Weights of a small GPT-style language model, trained from scratch on English Wikipedia.
Training: a variant of SOAP for these matrices, 140M tokens, 2138 steps.
Each number is 50 + 12 x the weight over its row's rms, rounded and kept within 0 to 99. Layers, rows and columns count from 0. The size before them is the row's rms in percent of the matrix's.

# layer 2 MLP gate, 320x128, rms 0.285, rows 111-118, columns 0-63
109:29 52 56 37 57 28 69 52 50 41 39 74 64 45 56 47 26 35 64 51 57 52 60 48 44 53 32 41 48 43 51 39 23 57 79 52 45 55 57 55 59 56 35 65 61 35 29 70 30 61 25 43 41 68 63 56 55 47 48 45 51 54 41 64
115:50 48 65 48 49 29 41 51 31 52 48 68 66 62 64 61 59 67 53 46 62 36 40 53 37 32 57 56 62 61 37 41 35 78 54 25 42 55 24 53 52 45 65 54 65 59 47 50 57 38 62 30 46 58 59 60 60 27 48 42 49 51 53 55
101:51 36 23 44 54 54 52 65 48 49 67 48 32 46 64 43 59 47 63 29 72 38 70 65 46 59 80 57 59 45 64 40 46 52 67 31 47 42 33 49 57 43 36 67 55 53 40 57 42 54 66 54 50 31 48 39 54 47 49 58 64 68 27 77
098:62 68 60 49 62 62 35 49 58 73 57 53 59 47 59 53 36 50 65 63 61 52 55 45 50 35 50 42 33 77 47 37 54 43 76 59 53 35 41 83 41 38 53 62 41 37 54 57 48 61 59 29 63 36 47 41 53 42 49 71 37 62 35 66
108:60 71 37 43 65 43 46 45 45 36 47 68 44 38 36 35 59 70 57 67 59 49 37 36 42 65 57 59 63 47 79 34 65 49 55 65 42 65 49 44 40 35 34 59 39 47 34 42 32 58 78 36 33 61 54 46 41 52 25 53 46 53 39 31
106:46 71 27 58 31 64 68 42 65 60 57 51 56 40 40 59 47 53 45 39 51 23 58 74 39 50 50 42 46 60 67 48 23 32 63 54 63 56 25 61 55 71 66 53 65 36 69 51 52 47 38 57 36 57 54 61 51 67 42 47 34 59 46 45
092:43 45 49 45 38 44 61 62 52 62 72 35 41 27 51 53 62 47 65 58 77 44 60 57 51 47 69 38 40 25 61 51 51 47 60 36 53 45 63 42 65 61 49 55 23 58 39 58 45 61 40 53 60 38 39 66 42 38 50 67 47 36 61 33
099:20 35 30 43 43 55 44 39 28 61 53 59 51 56 60 46 51 47 63 30 48 51 54 45 45 51 64 31 43 31 65 63 66 59 40 41 55 49 61 49 29 41 58 47 50 48 41 47 38 75 59 64 36 42 50 51 59 50 35 65 40 52 45 72
# layer 2 MLP up, 320x128, rms 0.269, rows 111-117, columns 0-63
108:46 71 55 72 58 44 62 48 61 48 49 72 36 65 60 34 31 34 46 46 55 49 29 43 28 46 23 53 35 50 32 50 46 52 53 44 62 52 48 63 45 65 45 66 54 40 33 62 49 36 41 50 55 40 30 54 36 68 61 63 44 40 61 29
106:52 61 32 43 44 29 53 47 44 62 64 31 49 50 41 21 40 46 24 55 58 39 50 62 66 45 52 24 63 54 38 55 51 33 49 53 44 50 46 41 58 51 63 44 48 60 67 46 25 56 37 34 48 51 47 80 51 34 59 38 56 43 51 57
104:41 68 71 65 51 37 49 63 60 60 31 59 70 71 39 61 38 44 54 43 48 54 39 44 39 54 55 70 59 68 41 59 58 43 51 76 46 61 45 46 59 42 58 43 49 63 52 59 55 57 20 49 60 55 56 76 66 33 60 34 38 35 62 60
102:34 53 26 41 40 53 32 64 49 45 54 50 57 74 58 47 62 47 63 46 51 45 33 64 45 46 46 55 50 47 51 47 77 54 42 27 44 53 65 43 41 62 88 54 36 37 48 49 45 32 59 63 53 61 34 46 40 59 48 57 55 70 56 60
105:48 63 60 66 54 54 34 52 54 22 32 65 47 42 48 55 58 60 53 30 48 26 43 53 68 37 58 44 61 75 62 59 70 34 42 43 45 39 59 36 53 53 46 47 80 54 61 52 62 68 40 75 53 55 41 33 50 58 52 63 55 44 49 48
104:63 40 48 34 57 41 41 40 41 51 35 43 43 48 70 34 45 37 42 45 53 36 33 48 57 46 53 34 69 42 42 57 66 70 40 63 38 43 74 46 73 55 48 49 55 36 36 53 40 65 48 69 68 48 47 58 27 43 49 67 44 40 56 66
087:58 46 49 46 47 42 33 58 63 52 66 49 48 65 44 63 50 34 68 61 55 55 65 72 43 56 38 50 62 42 70 44 31 21 49 37 47 45 52 35 48 45 40 29 13 45 39 59 67 64 67 71 59 56 32 67 55 28 61 45 56 37 58 36
# layer 2 MLP down (transposed), 320x128, rms 0.259, rows 111-117, columns 0-63
103:46 49 43 51 62 64 31 34 57 75 44 55 53 27 41 54 43 37 48 44 42 50 56 34 45 57 39 88 46 53 31 40 71 28 45 56 75 50 55 60 49 65 52 63 55 50 23 53 53 48 35 26 66 47 37 44 55 64 59 29 47 42 45 58
106:70 68 67 49 56 52 30 40 53 32 51 56 62 50 32 40 62 50 39 34 50 32 60 56 50 52 50 50 40 63 35 51 51 55 63 31 44 62 70 38 57 65 31 65 66 52 58 64 46 65 39 50 39 35 65 55 40 53 55 47 51 15 56 69
104:65 50 63 54 41 56 33 39 31 63 58 38 45 50 54 43 42 51 48 55 44 53 42 58 60 56 57 62 67 37 25 46 48 58 27 39 49 72 38 69 29 57 20 38 65 52 45 41 64 62 45 47 42 39 39 56 44 39 36 23 63 55 63 42
100:57 64 75 53 56 66 50 63 70 68 75 50 49 34 29 24 53 60 54 57 56 31 59 47 50 25 33 25 69 60 41 56 61 60 39 46 32 58 51 32 54 46 34 45 49 58 45 72 39 58 46 57 75 32 66 89 73 38 41 59 38 52 48 59
097:36 57 51 51 51 36 49 52 41 42 47 44 51 71 60 52 48 60 64 48 67 59 50 33 46 51 72 64 65 62 58 39 57 54 23 58 46 38 44 51 54 81 50 50 46 58 56 41 64 44 56 35 50 52 41 58 54 46 37 52 58 58 37 59
110:50 59 51 49 51 30 44 55 56 66 53 51 67 51 50 53 38 73 46 43 64 58 56 24 44 49 35 47 54 52 41 66 58 62 50 74 41 58 63 40 70 31 43 21 32 22 29 47 47 52 53 60 61 54 22 49 55 64 40 48 44 50 41 56
095:58 48 62 24 58 44 61 54 55 46 57 55 34 35 42 44 73 46 44 48 48 33 30 63 59 46 49 49 28 57 72 49 48 19 51 59 64 20 33 52 46 54 31 41 31 66 62 58 72 71 33 62 60 48 37 53 35 58 67 55 65 52 58 62